Weights of a small GPT-style language model, trained from scratch on English Wikipedia: rotary positions, attention and MLP in parallel.
Each number is 128 + 24 x the weight over its row's rms, rounded and kept within 0 to 255. Layers, rows and columns count from 0. The size above them is the row's rms in percent of the matrix's.

# layer 3 attention query, 160x160, rms 0.136, rows 138-159, columns 0-79
size [104 105 111 110 106  95 114 105 108 104 118 111 101 102 109 105 112 113 106 103 110 102]
[[154 107  92 142 130 146 148 106 174 148  97 135 117  63 157 114 112 151 140  98 156 151 104 129  96 130 163  95 170 125 114 155 166 140 128 117 136 115 146 124 119 138 143 127 159 148 134 107 151 127 165  85 132  98  99 129 100 123 113 142 139 118 118 150 173 126 137 137 111 151 118 108  89 124 106  82 141  95 103 135]
 [120 132 161 138 115 121 150 135 127 117 130 100 145  61 144  89 118  98 109 126 106 159 152 134 136  89 172 103 113 173 131 110 140 137 122 141 129 146 120 173 131 134 123 156 160 124 132 143 142 120 144 155 120 113 104 152  84 129 151 156 137 179 143 114 169 119 125 112 116 113 129 125 156 123 179 144 134 186 137 131]
 [145  99 137 136 147 125 108 146 209  95 130 150 168 163 113 102 111  66 107  81 193 126 117 111 119 148 104  89 121 123 121 123 146 100 134 154 146 185 130 109 127 120 121 157 127  87 180 122 152  99 126  97 117 107 116 123 157 130 155 160 140 140 175 150 121 143 105 165 136  96 141 117 145  93  79 115 151 176 162 109]
 [130 127 115 108 116 181  70 119 108 112 112 107 134 156 122 118 137 164 127 128 142 105 139 103 140 115 135 109 156 116 111 218 105 113 144 154  92 135 135 114 132 174 125 138 162 109 106 131 121 133 149 139 136 138  91 130 131 124 120 110 148 132 128 159 103 147  85 105 182 139 161  83 110 167 128 115 126 128 120 136]
 [162 113 171 116  98 164 114 133 125 145  80 182 118  71  97 129 156 131 151 181 104  70 145 123  90 134 151 128 127 102  78 114 157 141 128 106 142 144 117 127 107 144  86 111  93 127 146 149 129 116  90 112 136 136 198 102 102 103 156 142 141 116 133 158 104 121 127 148 144 129 124 122 131 160 133 122 128 100 157 130]
 [111 119 155 125 121 179 147 130 114 138 107 134 175 160 117  94 114 126  92  70 121 167 133 133 142 135 124 181 152 129 116 155 144 156 135  88 113 135 134 135 170 120 105 116 129 136  94 157 114  78 114 174 143  91 142  77 155 122 145 149 125 158 126 149 115 128 140  89 156 104 154 150 168 131 119 133 165 145 162 163]
 [151 110 137 151 142 176 125 145 126 126 143 132 138 111 154 127 155 149 135 164 112 154 181 119 110  85 130 144 136  91 137 169 144  84 102 118 104 141 128 104 102 127  93  91  99 116 129  98  80 134 156  87 149 152 164 133 176 179 119 163 138 141  94 124 125 103 135 113 108 114 125  98 106 131 138 118 141 148  95 117]
 [161 131 124 178 109 155 130 106 152 161 175  96 117 131 128 140 135 124 122 132 141 117 117 125 149 102 139 141 124 125 122 186 147 100 134 117 143 159 135 127 142 128 156 107  98  87 102 133 147 193 127  88 143 108 116 134 129 120 165 148 111 123 117 183 108 144 120 119  90 122  88 131 118  99 131 110 115  95 108 113]
 [132 110 148 153 108 147 142 105 139 185 108 177 120 129 132 151 116 136 118  84 121 110  90 120 113 123 142 110 127 117 114 147  85  92 131 129  84  96 116 133 164 115 109 107 101 128 116 127 109 141 151  68 101  83 147 133 107 161 159 157  75 125 148 118 123  80 107 110 135  50 132 103 121  98 123  89 149 135 158 138]
 [138 115 136  73 121 149 112 137 172 103 144 164 159 191 113 122 129 128 170 158 133 116  84 118 126  89 110 125 107 135 116 118 126 113 170  91 109  98 172 134 110 135 109 142  89 147 118 136 107 109 163  84 102 102 103 119 111 139  93 125 113  84 155 151 134 165 156 133 131 143 139 125 143 106 128  96 127 112 121 114]
 [114 104 134 158 144 136 191 139 108 146 178 107 133 131 142 101 146 106 110 137 118  85 153 125 138 174 135 137 176 117 123 107 114 162 150 159 100 152 104 105  96 133 131 113 185 111 158 131 154  88 126 145 166  99 148 133 142 104  96  84 123 148 154 156  84 105 126  84 141 128  78 122 130 103 135 143 128 121 172 167]
 [118 132 116 146 154 156 146 118  83 122 144 134  67 155  95 126 102 199  86 125 139 132 142 110 118 121 139 102 132 169 138 146  82 159 124 126 123 115 164 119 109  97 108 115 148 171 153 134 146 105 116 126  93 118 142 118 119 136 149  81 120  85 118 172 161 161 153 112 160 162 134 147 138 118 147 118 173 151 132 151]
 [ 88  97 133 135 116 101  93 152 129 152 144 138 108 121 121 155 162 140 100  90  94 152 166 134 167 154 120 105 106 143 135 116 144 184  79 121 122 122 171 112 107 144 128 118 156 122 111  79 136 132 135 184 160  93 108 119 124 138 128 130 134 101 135 146 147 120 119 128  92  83 141  92 112 152 170 153 151 108 123 169]
 [156 113 149 164 140 167  69 118 178 102 110 102 151 125 135 131 168 172 147 118 125 111 186 129 132 102 128 140 178 150 149 135  95 121 121 136 143 117 131 137  84  98 136  63 121 151 109 120 123 144 153 128 143 125  93 133 118 133 117 131 143 128 131 137 172  93  86 162 124 201 131 110 117 147 143 115 157 132 134 114]
 [166 159 130  95 118 107 131  84 140 112 159 140 121 165 114 153 151 113 166 143 144  88 108 149 104 146 120 118 159 128 106  88 104 142 133 121 160 154 115 111 152 140 157  85 149 109 194 156 138 124 100 128 113 118 136 108 150 133 108  94 143 123 109 129 119  96 139 119 110 150 101 102 133 117 162 100 131 138 109 166]
 [ 98 128  58 134 132 130  97 127 113 148  96 124 114 135 109 123 168 118 123  70  81 132 118 131 142 122 148 133  92 154 154 149 122  91 107 100 159 108  76 113 121 153 155 157 115 117 102 144 166 131 127 115 102 124 151 145 122 122 112 104 159 119 108 107  80 118 173 111 140 137 132 103  94 129 114  91 119 112 123 101]
 [133 141  89 134 136 128 124 118 135 116 194 157  88  95 104 169 107  97 135  69 130 151 125 157 140 100 114 128 126 111 147 117 156 135 150 138 108 133 106 179 158 122  73 145 117 133 136 112 143 118 149 122 173 112 115 148 151 155 161 106 111  85 132 141 169 148 125 165 145 117 134  81 115 144 129 145 121 151 152 120]
 [ 93 139 143 117 115 142 120 179 136 132 145 151 197 117 102 106 145 124 152 144 135 160 112 130 126 164 127 121 170 125 154 128 120 168  81 133 168 127 119 137 116 109 143 105 135 139 117 105 129 131 153 161 165  92 133 116 121 129 128 170 109 153 106 142 132 185  69 155  96 174 161 138 159 109 140 144 123  82 157  87]
 [109 167 109 123 142 141 132 128 164 108 134 141 110  77  99 108 109 136  83 119 135 127 177 121 106 134 161 111  91 113 108 139  52 124 170 122  92 157 106 144 163 124 177 140 152 145 108 119 122 121 149 120 111 128 122 171 111 132  85 107 112 101 126 152 159 105 174 138 125 110 117 123 151 114 119 131 110 169 153 128]
 [159 107  92 132 103 144 109 150 101 156 146 112 153 178 129 148 134 142 102  93 123  95  91 132 123 128 132 130 132 116 123 147  89 192 143 102 105 165 109  95 108 140 144  74 178  97 149 144 132 145 184 135  80 121 114 129 106 139 130 102 109 148 141 151 116 132 135 105 119 152 124 143 126 126 137 112 126 109 127 128]
 [104 149  98 107 155 150 148 128 106 148 123 120 112 139 124 216 147 163  85 129 122 135 102 145  96 152 124 130 150 163 166 157  88 125 132 124  88 144 105  84 123 133 144 165  89 140 161  89 143 117 105 140 168 122 158 123 113 145  73 172 147 160 120 138 123 106 126  78 116 134 135 125 106  95 119  64  98 111 166 142]
 [174 121  94 138 158 133 104 123 126 136 135  87 138 124 103 156 143 138 126 139 154 119 136 104 112 150 125 169 169 155 102 119 111 152 123 131 111  96 143 103 162 137 158 123 122 111 131 116 147 172 120 100 152  81  82 113  85 101 123 141 134 128 158 126 112 167 158 127 120 163 122 121 102 142 162 156 150 143 137 120]]
# layer 3 attention key, 160x160, rms 0.142, rows 138-159, columns 0-79
size [105 108 103 108  91  96 108  95 106 104 105 100  95  95  99 100  95 104 103  97 104 104]
[[138 139 187 118 177 125 151 156 134 136  76 134 113 155 167 171 179 143 108 112 113 127 150 118 128 105 157 101 102 146 101 127 127 118 108 125 106 157 115 137 145 150 129 110  93 117 141 122 146 118 129 131 151 136 129 127 118 138 105 171 125 149 143  84 157 116 155 142  97 141 112  89 173  95 125 158  90 113 122 151]
 [142 113 106  94 115 152 113 124  94 130 120 122 111 134 168 142 128 109 131 117 132 135 129 113  99 142 111 115 159 158 156 120 102 121 136 145 134 171 147 142 139 114 112 154 102 131 134 139 164 112  95 152 177 149 107 139 175 143 129 119 107 112 147 101  76 127 175 136  99 149 133 131 104 107 123 138 139  85 137 141]
 [179 134 136 120 175 118 157 118 117 144 193 126 121 116 159  75 156 150 148 114 163 122 174 123  74 119 180 115 150 130 140 101 112 124 126 139 145 125 148 122 161 147 121 140 125 129 133 122 155 126 113 125 179 134 132 127 125 172 142 135 163 104 157 166 117 135  96  93 167 111 132 133 100  99 120 134 105 135 117  96]
 [157 122 154 125 126 112 139 151 151 134 150 118 107 133 121 143 170 146 112 147 143 142 147 102 129 134 133  97 133 112  90 131 188 149 138 106 122 148 146 140  95 151 140 144 104 118 120 150 168 107 137 139 113 162 144 112 153 125 107 105 112 139 153 142 118 141 161 152  80 120 127 117 118  88 107 119 161 166 140 130]
 [157 146 146 124 140 156 161 154  91 126 116  94 145 146  72 130 115  81 121 124 119 131  96 112 152 121 138 147 125  98 148 146 153 136 138 110 122 118 161 116  84 133 112 116  97  83 126 129 140 110 130 132 137 111 161 102 165  95 113 131 133 123 167 125 106 106  74 123 161 171 117 119 129 147  98 144 115 100 134 139]
 [171 139 113 145 113 116 143 125  92 136 133 119 157 143 132  86 103 130 125 105 135 140 164 137 132 145 115 118 167 105 144 127 129 174 109 138 124 153  82 158 115  97 113 154 166 158 106 121 124 105 141 128 143 101 112 111 120 128 149 128 121 142 121 126 155 133 138 160 157 114 111 127 119  93  58  70  86 129 114 135]
 [156 127 151 142 129 111 137 119 115 129 132  95 153 102 136 155 110 115 106 131 154 153 133 103 112  94 110 119 120 147 116  88 123 120 135 160 110  98 125 120 118 125 146 104 145 121 129 169  86  97 133 122 111 106 131 147 127 111 140 141 129 113 119 165 147 179 128 112 168 108 130 113 132 120 129 174 155  95 171 112]
 [142 106 146 114 155 141 148 136 132  99 122 133 108 102 119 102 101  90 152 132 146 144 152 123 102  88 163 126 107 159 109 132 134 177 133 111 119  86 121 118 132 138 134 135 130 144  90 124 140 131 107 103 159 166 136 147  86 147 120 144 150 117 149  73  98 145 109 147 165 100 104 127 122 126 130 143 106 108  95 124]
 [185 143 148 139 170 111 121 149 154 109 112 124 128 128 166 123 135 159 138 113 140 125 133  87 131 151 131 178 122 118 149 147  55 105 127 124 143 155 112 152 146 153 118 120 115 112 117 152 115 123 146 114  96 162 117 134 150 153  57 129 141 137 144  86  67 161 126 117 145 125 144 108 123 140 113  80 106 131 106 120]
 [141 153 100 100 103 121 166 113 142 143 117 136 149  97  93 124 119 150  81  75 131 148  97 149 132 113 185 118 103 106  93 118 104 114 137 106 127  80 102 101 127 159 116 101 150 127 131 104 108 120 157 130 119 181 137 109 116 132 153 181  92 146 116 163 126 142 144 144 162 156 140 107 144 131 101 145  95 135 144 139]
 [141 157 135 146 177 137 109 139 130 141  99 130  91 114 146 109 131 145 144 147 101 153 165 141 155  75 124 149 165 125 102 136 151 159  85 117 106  76 165 111 173 129 130 104 131 102  97 145 124 147 112 113 111 121 116 147 155 115 116  80 136 176 145 155 138 187 151 167 123 149 122 139  93 139  76 108 165 115 127 136]
 [128 139 124 120  83  95 145  79 114 121 153 104 119 115 106 163 128 111 164 139 124 153 140 101 169 131 130 159 154 128 131 128 135 165 115  90 128 105 117 118 120  56 142 104 144 117 157 108 136 148 172 129 126 152 148 108 130 107 109 119 137 126 114 125 128 110 127 138  96 111 151 125 146  93 138 151 141 132  98  93]
 [145 134 116 141 155 175 146 116 160 113 133 118 138 155 116  95 115 165 120 120 130 134 131  93 107 102  80 144 151 173  94  73 126 181 133 130 136 159 162  95 150 106 144 100 116 135 130 149 127 119 144 157 138 145 154 117 140  96 117 114 145 104 103  83 109 160 110  94 128  96 112 147 162 120 116  99 148 139 124 150]
 [ 94 151 120 137 162 104 177 124 148 121  97 132 147  97 137 119 103 154 186  96 112 138 119 132 160 149 123 121 142  92 132 147 119 120 113 134 140 102 134 140 103 121 138 155 121 174 109 173 145 138 101 153  86 151 110 145 123 119 127 188 169 155 120 134 161 171 158 124 114 109 114 138 163 148 156 127 160 142 155 145]
 [121  91 175  97 121 157 155 139 126 139 150 103 123  94 132 111  94 147 137 145 127 145 109 134 188 114 168 141 114 106 110 132 132 147 163 115  97 114 150 142 138  86 143 118 152 116 150 149 163 146  90 138 146 109 107 139 116 149 151 124  97 117 142 109 160 149 146 130 140 153 134 156 165 115 113 163 142 159 144 126]
 [151 124 143 114 113 109 123 115 126 168 156 136 123 115 120 176 102 100 149 158 122 131 157 143 135 107 101  95 124 141 151 160  69 145 108  96  97 122  91 135  96 146 115 110  91 173 105 159 153 125 153  66 134 108 154 118 156  97 130  97 116 176 140 136 104 170 115 123 139 120 109 141 129 131 170 170 114 147 118 134]
 [169 102 125 101 159 136 142 115 119 113 179  96 118 115 108  94 122 149 145 145 128 140 152  98 147  99 180 132 135  88 136 117  88 100 105 115 153 121 130 142 128 107 120 139 136 150 135 131 123 157 161 114 137 119 152 145 115 117 118 152 103 131 155 111 133 121  89 142 113 103 138 144 173 149 127 115 180 124 132 159]
 [129 155 116  92 148 147 125 178 115  96 113 134 122 130 113 152 121 129 135 164  64 127 128 115  94 151 118 111 137 141 131  58 142  75 171 127 168 143 174 123  96 115 130 157 105 127 177 111 169 120 162 128 128 114 121 125 119 129 186 128 147 122 126 158 110 152 140 113 122 108 145  91 105 147  89 123 124 123 102 123]
 [148 170 107 140 114 115 108 114 169  88 155 107 149 134 146 117 106  94 107 145 149 144 102  88 165  96 144 149 114 134  97 127 109 193 111 122 118 157 104 150 113 107 124 109  96 174 126 103 149 147 102 134 148 165  81 138 134 115 168 116 138 131 137 152 140  94 120 150 142 207 119 118 123 131 145 155  82 113 143 140]
 [124 145 126 122 122 126 130  80 109 106 116 103 115 114 147 156 160 152 146 121 118 141 109 132 151  88 115 136 128 134 138 147  88 103 137  42 120 100 154 141 136 143 150  91  95 122 132  89 120 157 142 163 114 176 124 106 108 142 124 115 186 117 165 124 133  90 119 120 123 134 129 139  84 109 151 118 140 132 140  85]
 [109 105 154 125  98 145 117 145  99 156 159  96 131 154  85 129 153 119 116 150 156  80 135 117  98 155 116 160 112 164 126 134  96  91 122 135 102  98 110 140 147 129 128 140 146 150  87 141 188 129 161 176 115 125 174  71 137 151  83 130 127 141 132 113 115 152 164 117 117 130 121 132 117 135 102 136 151 133 135 138]
 [140 139 152 128  94 121 132 133 106 113 119 116 183 145 119 132 110 130 136 138 109 109 107 134 126 151 108 108 135 188 119 125 105 123 141 102 139 127 159 153 164 131 141  98 100 169 151 141 117 143  72 163 143 110 113 132 158 133 131 101 164  99 135 178  97 152 167 136 104 132 129 133 101 132  88 123 133 164 129 122]]
# layer 3 attention value, 160x160, rms 0.161, rows 128-148, columns 0-79
size [111 113  99 113 111 102 108 110 118 105 111 100 114 111 114 107 112 106 111 103 116]
[[144 138 120 170 163 134 143  77 112 132 100  90 152 112 113 119 114 143 118  99 153 130  93 132 155  82 126 185 134 126 134 131 133 174 133 108 121 110 145 144 107 130 116  98 118  96 111 127  74 100 138 118 138  82 164 123 139 111 151 167 120 133 162 103 110  90 158 166 158 122 155 120 120 123  97 130 182 110  87 123]
 [135  88 111 180 128 102 139  91 101 137 132 126 118 124 131 157 122 157 158 119 105 145 125 123 104  99  80 128 131 112 130 176  89 125 129  94 131 133 136 140 141 174 155 176  82 161 145 136  54 149 121 157 145 130 136  75 144 132 119 127 178 145 145 110 132 110  89 139 116  87 137  96 127 118 110 106 114 113 120 132]
 [ 64 139 146  68  88 112 172 113 155 105 111 133 178 145  62 144 136 116 110 155  88 108 153 133 124 134 144 116  88 141 186 123 151  56 109 113 134 126 147 144 126 151 144  68 122 142 100 102 110  82 120 126 114 122 126 122 165 124 120 139 128 135 144 116 104 111 119  91 100 139 118 128 141 140 141 118 130 130 124 119]
 [113  89 153 112 146 137 143 142 166 130 100 163  91 158 154 120 153 101 115  94 119 107 145 150 128 145 165 144 131 148 146  99 151  79 120 114  97 135  75 119 135 109 121 113 170 127 148 137 135 116 125 110 125 162 118 142 112 113 128 170 146 124 148 144 126 117 104 101 141 155 142 118 101 106 109 127 134  99 110 133]
 [128 181 133 151  96 146 136 136 143 162 182 151 153 142 145 125  94 165  81 118 155 154  68 136 131 114 146 129 127 124 135 113 150 149 178 122 119 145 134 161 107  95 131 136  88 126 158 100 118 145 149 105 111  98 112 117 122 119 130 124 137 151 109 122 137 134 117 122  74 113 150 107 113 166 112 151 121 100 118 130]
 [101 112 157 121 119 116 131 123 164 156 150 114 113 151 127 121 119  83 124 166 107 103 136 123 124 154 150 146 140 140 139 102 117 113 123 108 117 123  81 122 117 154 163 122 118 106 106 124 108 121 145 122 117  86 173 119 134 126 132 152  88 127 142 130 120 111  94 137 102 102 121 149 166 142 134 162 132 144  85 143]
 [ 99 126 126 139 148  97 112 153 154  91 113 196 159 144 126 165 168 124  53 155 114 137 112 121 133 108 111 123 163 146 155 118  90 100 109 152  99 150 132  76 139 135 132 128  86 128 104 115 151 129 102 107 149 151 114 128 143 146 119 138 123  96 112 142 133 153 125 131 139 129 163 135 102 136 128 115 114 104 143 109]
 [ 93 131 129 155 106 145 144 129 161 105 114 160 117 129 111 105 127 118 147 102  92 135 170 115 153 164 131 107 165 153 141 135 177 113 138 131 119 129 110 156 129 152  74 180 132 144 128  98 132 145 125 149 146 132 153 132 137 130 119 113 139  94 132 115 142  96  78 123 108  93 116 115 153 121 148 112 146  70 128 149]
 [150 168 137 157 129 113 151  76  90 151 115  56 159 137 140 126 128 153 114 122 121 118 114 115 114 155 141 138 152 127  88 105 111 109 125 138 124 111  84 106 162 130 122 132 133 160 133 140 154 113 143 146 140 145  95 126 138 118 150 139 126  94 123 128 169 124 150  98 139 154 127 162  88 122 134 117 153 163 138 160]
 [124 112  99 145 133 183 119 149 140 175 148  90 153 113 115 129 156 119 119  91 159 136 136 122 175  94 148 103 110 125 151 119 164  99 147 127  99  85 133 120 125 102 178 158 137 154 143 173 115 102 144 102  90 124 132  97 126 105 135 158 149 112 139 126 165  95 113 119  86 150 146 141 155 107 161 113 135 165 124 134]
 [143 130 109 153 102 136 110 141 137  98 115 183 180 159 120  68 111 141 137 121  88 142  96 128  98 144 149 150 140 119 105 207 120 144 101  99 139 107 140 110 139 114 111 147 145  90 147 105 145 116 124  71 119  82 117 137 138 119 147 119 148 180 150 121 141 109  77  86 100  92 118 124 135 119 122 124 116 184 133 137]
 [ 97 137 124 145 173  98 138 146 103 175  92  99 119 111 134 189 130 110 108 153 107 124 153 139 175 150 121 134 115 100 101 150  85 120 132 139 134 117 127 122 163 132 108  82 147  91 126 166 137 113 157  96 145 112 111 142 147 108 120 148 147 125 155 106 161 119 121 161 184  65 122 135 117 121 122 113  92 150 155 154]
 [112 114 147 144 150 127 162 136  86 135 138 184 156  97 137 171 137 149 124 147 125 104 170 102 122 108 139 142 114  89 145 133 120 139 140 121 156 158 152 154 170 145 125 161 101 125 121 105 107 153 112 145 107 147 158 119  88 133 153 124 126 126 144 131 121  88 131 126 131 114 132 128 132 140  86 113 162 137 101 107]
 [ 84 125 134 169 137 147  83 161  93 114 128 156 142 130 117 113 182 135 138 102 161 119  82 161 148 106 141 151 137 162 136 109  93 169 142 121 105 120 106 121 122 104 130 156 169 178  70  92 137 167 117 132 130 144 107 134 124 159 148 118 144 138 125 142 129 138 102 156 133 140 135 124 163 113 112 185 119 114 113 125]
 [111 102 135 100 146 132 131 120 110 126 155 168  97 100 166 128 170 140 131 130 127 141 199 104 114 120 138 144 105 120 140  76 104 122 164 108 113 121 154  44 116 113 105 132 118 115 115 105 153 114 138 158 101  92 126 130 174 141 101 126 119 101  96 108 132  87 129 143 127  92 149 121 123 127 100 140 155 152 133 101]
 [165 152 118 147 176 119 158 113 138 164 159 141 108 135 130 109 132 127 174 129 154 142 154 138  86 128 132 113 156 114 150 155 135  99 122 144 115  97 125 114 106 125 140 166 162 107 138 156 122 103 105 108 183 135 130  74  69 140 189  86 117 114 101 132 151 136 148  81 128 123 124 105 134 122 135 157 156 154 128 112]
 [114 149 134 167 152 115 174 149 148 117  99  96 111 121 116 114  78 116 146 126 132 161 136 127 140 110 153 107  88 159 139 126  97 136 101 150 145 141 145 148 110 127 157 134 141 125  84 118  95 155 144 186 160 169 129 137  94  90  79  98 115 135 109 169 137  98 133 131 153 147 143  86 104  88 140 148 147 147 108 137]
 [132 128  95 132 129 139 113 127  99 116  85 123  97 154 124 120 127 149 103 142 134 134 152 115 100 135 131 118 117 129 165 149 148 170 148 113 132 169  94 110 123 141 149 110 141 125 124 138 138 149 142  82 114 159 108 124 143 130 161 134 104 105  93  87 122  86 125 123 129 159 127 149 137 122 103 120 126 131 135 152]
 [ 95 148 128 155 103 129 105 140 107  95 122 156 134 140 121 144 122 120 109 107 175 161 100 145 119 126 114 137  93 127 117 123 100 116 106 156 125 167 127 114 101  99 105 130 163 150 150 110 188  94 124 100 180  76 129 175 115 128 135 112 150 152 164 106 166 132 141 138  99 157 141 131 100 131 137  94 151 146  80 118]
 [116 157 118  58 104 147 115 105  78 111 119  93 139 114 170 110 118  89 123 119 115 143 113 119 109 133 112 163  90 135 159 115 124 111 118 136  98 117 160 132 112 158 108 141 111 111 120 115 131 135 128 136 121 123 113  88 108 131 108 102 158 151 128 122 169 151 136 102 144 105 131 119 138 146 124 111 161 108 149 113]
 [ 88 106  92 133  92 116 130 139 152 138 129 187  96 109  80 147 136 134 108 120 133 140 128 126 140 132 158 136 135 161  99 106 130 158  85 147 128  89 128  72  82 115 157 117 133 135 107 170 135 116 128 162 112  82 130  95 144 125 121  98 109 131 131 141  67 168 124 140 125 115  98 176 122 128 126 163 159 100 159  99]]
# layer 3 attention output (transposed), 160x160, rms 0.149, rows 128-147, columns 0-79
size [109 107 105 113 106 102 105 105 122 111 109 100 109 108 114 104 111 101 111 102]
[[ 88 143 120 143 107 165 111 153 126  74 134 172 127 132 130 118  95 145 119 134 151 121 152 134 111 133 122 113 137 183 164 111  86 132  98 150 100 141 134 128 101 130 107 121 131 127  93 141 165 113 141 161 141 145 109 119  96 145  97 120 119 136 156 131 167 150 155 128 109 150 136 144 131  98 129 101 119  84 122 110]
 [165 132 134 136 138 150 160 116 127 115 164 134 112 114 130  70 138 138 138 103 153 151 149  69  84 122 114  83 107 160 127 122 132 140 140 157 136 132 118 122 127 109 111 170 139 118 159 130 111 117 117 140 136 147 125 138 144 134 139 157  67 170 160  77 123 120 171 128  87 148 136 120 167  93 118 126 137 116 153 123]
 [174 141 146 114 159 141 114 115 166  91 183  99 123 162 167 133 159 143 149 124 151 140 142 173 144 105 141 135 154 114 145  92  97  96 116  92 117 128 131  94 146 161 116 100 157 157 108 137  68 103 147  92 136 116  94 134  91 138 150 145 137 122 139 133 128 100 141  87 132 112 138 145 106 120 148 108 119 155 113 110]
 [131 120 151 174 119 104  84 164 129 118 149 128 111 126 141 130 126 144 135 115 132  84 140 152 116  87 116 117 121  65 111 114  99 157 126 140 151 130 125 156 119 102  92 104 161 163 102 187 130 150 141 156 132 169 155 187 112 128 140 137 133  70 112 142 146  98 112 141 133 184 159 146 138 151 127  99  97 167 119 118]
 [122 133 126 108 120 119 108 105 121 119 161 118 138 166 138  37 140 127  96 130 126  75 107 159 124 144 115 120 122 134 119 136 129 162 119 139 100 111 120 110  89 188 108 129 103 134 117 157 104 153 122 111 111 164  72 144 130 173 133 141 127 127 130 155  96 108 142  75 132 152 121 109  97 122 109 136 146 114 129 113]
 [119 102 162 132 130 155 146 141 143 161 114 118 115 118 149 134 107 109 164 129 166 119 141 119 135 151 121 110  83 140 100 132 130  94 112 148 124 132 121 116 111 152 149 143 147 152 132 137 121 125 106  95 125 139 154 146 157 129 120 129 134 147 128 134 158 106 113 155 169  86 115 115  95 136 159 109 138 149 100 155]
 [121 113 140 110 152 127 110 116 101 132 107 110  94 143  90 138 149 151 119 158 121 157 135 169 127 116 145 112 139 100 108 108 127 149 128 146  91 110 161 140 157 108 108 117  86 156 175 126 131 193 106 102 151 149  61 142 138 136 144 157 132 132 106 104 120 131 107 103 119 148 125 140 145 152 115 115 129 147 128  92]
 [131 153 175 128 127 139 134 159 156  96 119  76 128 140 150 137 129 143 173 133 109 131 111 126 120 179  89 122 129 139 118 155  72 104 128 150 130 130 124 133 127 134 119 110 132 184  96 133  92 159 123 147 122 131 109 158 140 118 127  82 160 111 157  87 142 102 108 119 102 127 139 172 155 118 104 136  99 136 135  92]
 [171 137 109 121  86 103 107 151 111 164 130 105 116 125 144 164 142 152 152 140 145 112 104 149 174 126 132 153 137 161 131 147 143 114 118 134 156 170 158 133 108 184  86 104 161 101 188 107 133 136 165 132  93 139 163 106 126 153 123  97  97 107 138 125 109 139  80 144 110 115 142 131 129 129 109 148 144  85 135 105]
 [145  84 118 180 159 108 137 128 180 145 103 116 157  95 132 109  92 141 119 124 144 131 144 140 125 140 101 102 141 142  86  95 131 131 124 121 105 119 169 118 122  43 133 117 141 151 111 129 129 158 129  98 124 153 103 141 145 135  92 113 136 157 171 122 117 122 141 118 148 163 104 139 108 150 145  95  93 107 130 102]
 [134 124 129 138 115 147  93 135 123 101 130 121 125 106 124 146 150 161  92 156 164 114 112 120 171 120 128  82  64 147 123  84  86 155 113 133 111 115 132 109  74 137 165 138 137 121 119 155 160 122 154 146 111 127 109 104 117 122 116 124 155 130 123 119 132 160 155 121 106  70 135 116 133 129 134 117 109 117 142 103]
 [140 120 112 143  93 132 126 173 145 148 111 130 119 171 150 163 131 137 105 159 107 140 118 116 132 112 140 127 179  91 106  68 139 154 112 128 139 154 116 119 146 163 149  94  93 178 174 110 121 141  96 126 103 130 150 171 155 125 107 126 123 118 101  98 125 111 155 146 151 112 167 131 174 146 108  93 131 127 161 124]
 [134 165 135 106 151 165 133  98 154 138 156 134 107 100 117 147 114 129 132 124 116 165 161 120 160 146  64 128 179 185 166 108 159  98 156 124 122 151 111  94 106 101  94 139 144 144 122 114  99 181 109 153 100 116 121 142 119 152 129 164 155 126  73  95 160 116 148 136 138 133  97 119  84 152 137 161 123 137  96 117]
 [104 185 100 136  88 129 149 131 102 131 137 125 112 123 137  90 128  92 170 126 105 140 125 129 129  90 108 148 105 100 136 136  99 128 122 168  87 129 106 145  81 132 117 111 181 139  72 145 148 158 121 150 144 138 103  92 193 160 100 112 130 141 137  89 110 149 115 110 109  97 112 110  97 121  81 115 135 130 124 141]
 [120 118 139 123 139 164  98 103 169  94 130 129 126 138 127 130 166  79 118 147  98 157  80 149 119 179 128 142 116 136 143  95 120 124  86 169 141 112 133 179 129 153 120 151 146 159 130 150 122 152  96 137 144 101 171 119 115 131 108  91 112  99 133 118 117 114 110  96 111 122 109 147 118 138 132 151 105 120 121 107]
 [147 171 109 137  90 180 141 138 133 112 125 137 146 127 163 152 127 113 132 112 132 137 121 201 112 113 127 115  70 133 118 103 153 162  96 110 159 137 112 168 100 141 147 160 119  89 136 116 121 142 132 134 133  94  46 155 132 122  93 128 130 132 161 105 171 122  73 154 137 126 135 106 117 170 139 122 159 137 100 169]
 [135 152 137 135 115 108 127 160  96 111 162 125 129 158 153 148  71 168 139 127 169 138 132 125 107 175  74 144 153  93 132 102 106 124 112  88  92 126 103 123 120 171 111 161  96 161 123 169 116 105 149 119 130 121 153 136 114 122 103 148 155 155 135 155 165 162 118 140 135 172  96 140 125 155 139 148 136  90 107 130]
 [116 115 110 139 106 114 107  62 128 166  73 118  67  86  96 170 140  93 155 151 147  91 120 154 142 124  86 148 148 122  98 132 139 140  91 157 115 112 127 145 147  94 160  95 159 134 132 109 134 143 134  99 150 104 119 171 127 163 150 137 131 126 114 115 149 122 127 123 114 166 139 170 121 125 176 120 124 136 121 100]
 [150 133 117 118 126 140 123 111 116 151 126 161 108 157 111 162 129 157 138 129  88 124 136 182  90 110 100 124 108 154 142 167 144  98 130 146 139  92 114 125  96 112 135  76 122 114 132 155 153 170 127 165 114 124 146 101  80 122 125 111 161 106 119 152 140 134 133  93 113 141 149 121 157  84 132 116 135 110 143 103]
 [157 145 118 159  95 145 139 110 121 126 135 140 132  96 141 137 170 104 153 106 174 104 151  64 104 142 139  93 162 137 124  85 127 108 140 117 100 120 130 100 141 155 152 154  86 119 123 161 116 146  86  92 140 119 105 153 155  96 147 166 149  93 120  93 104 112 142 128 124 147 115 115 123  72 129 142 105 105 132  83]]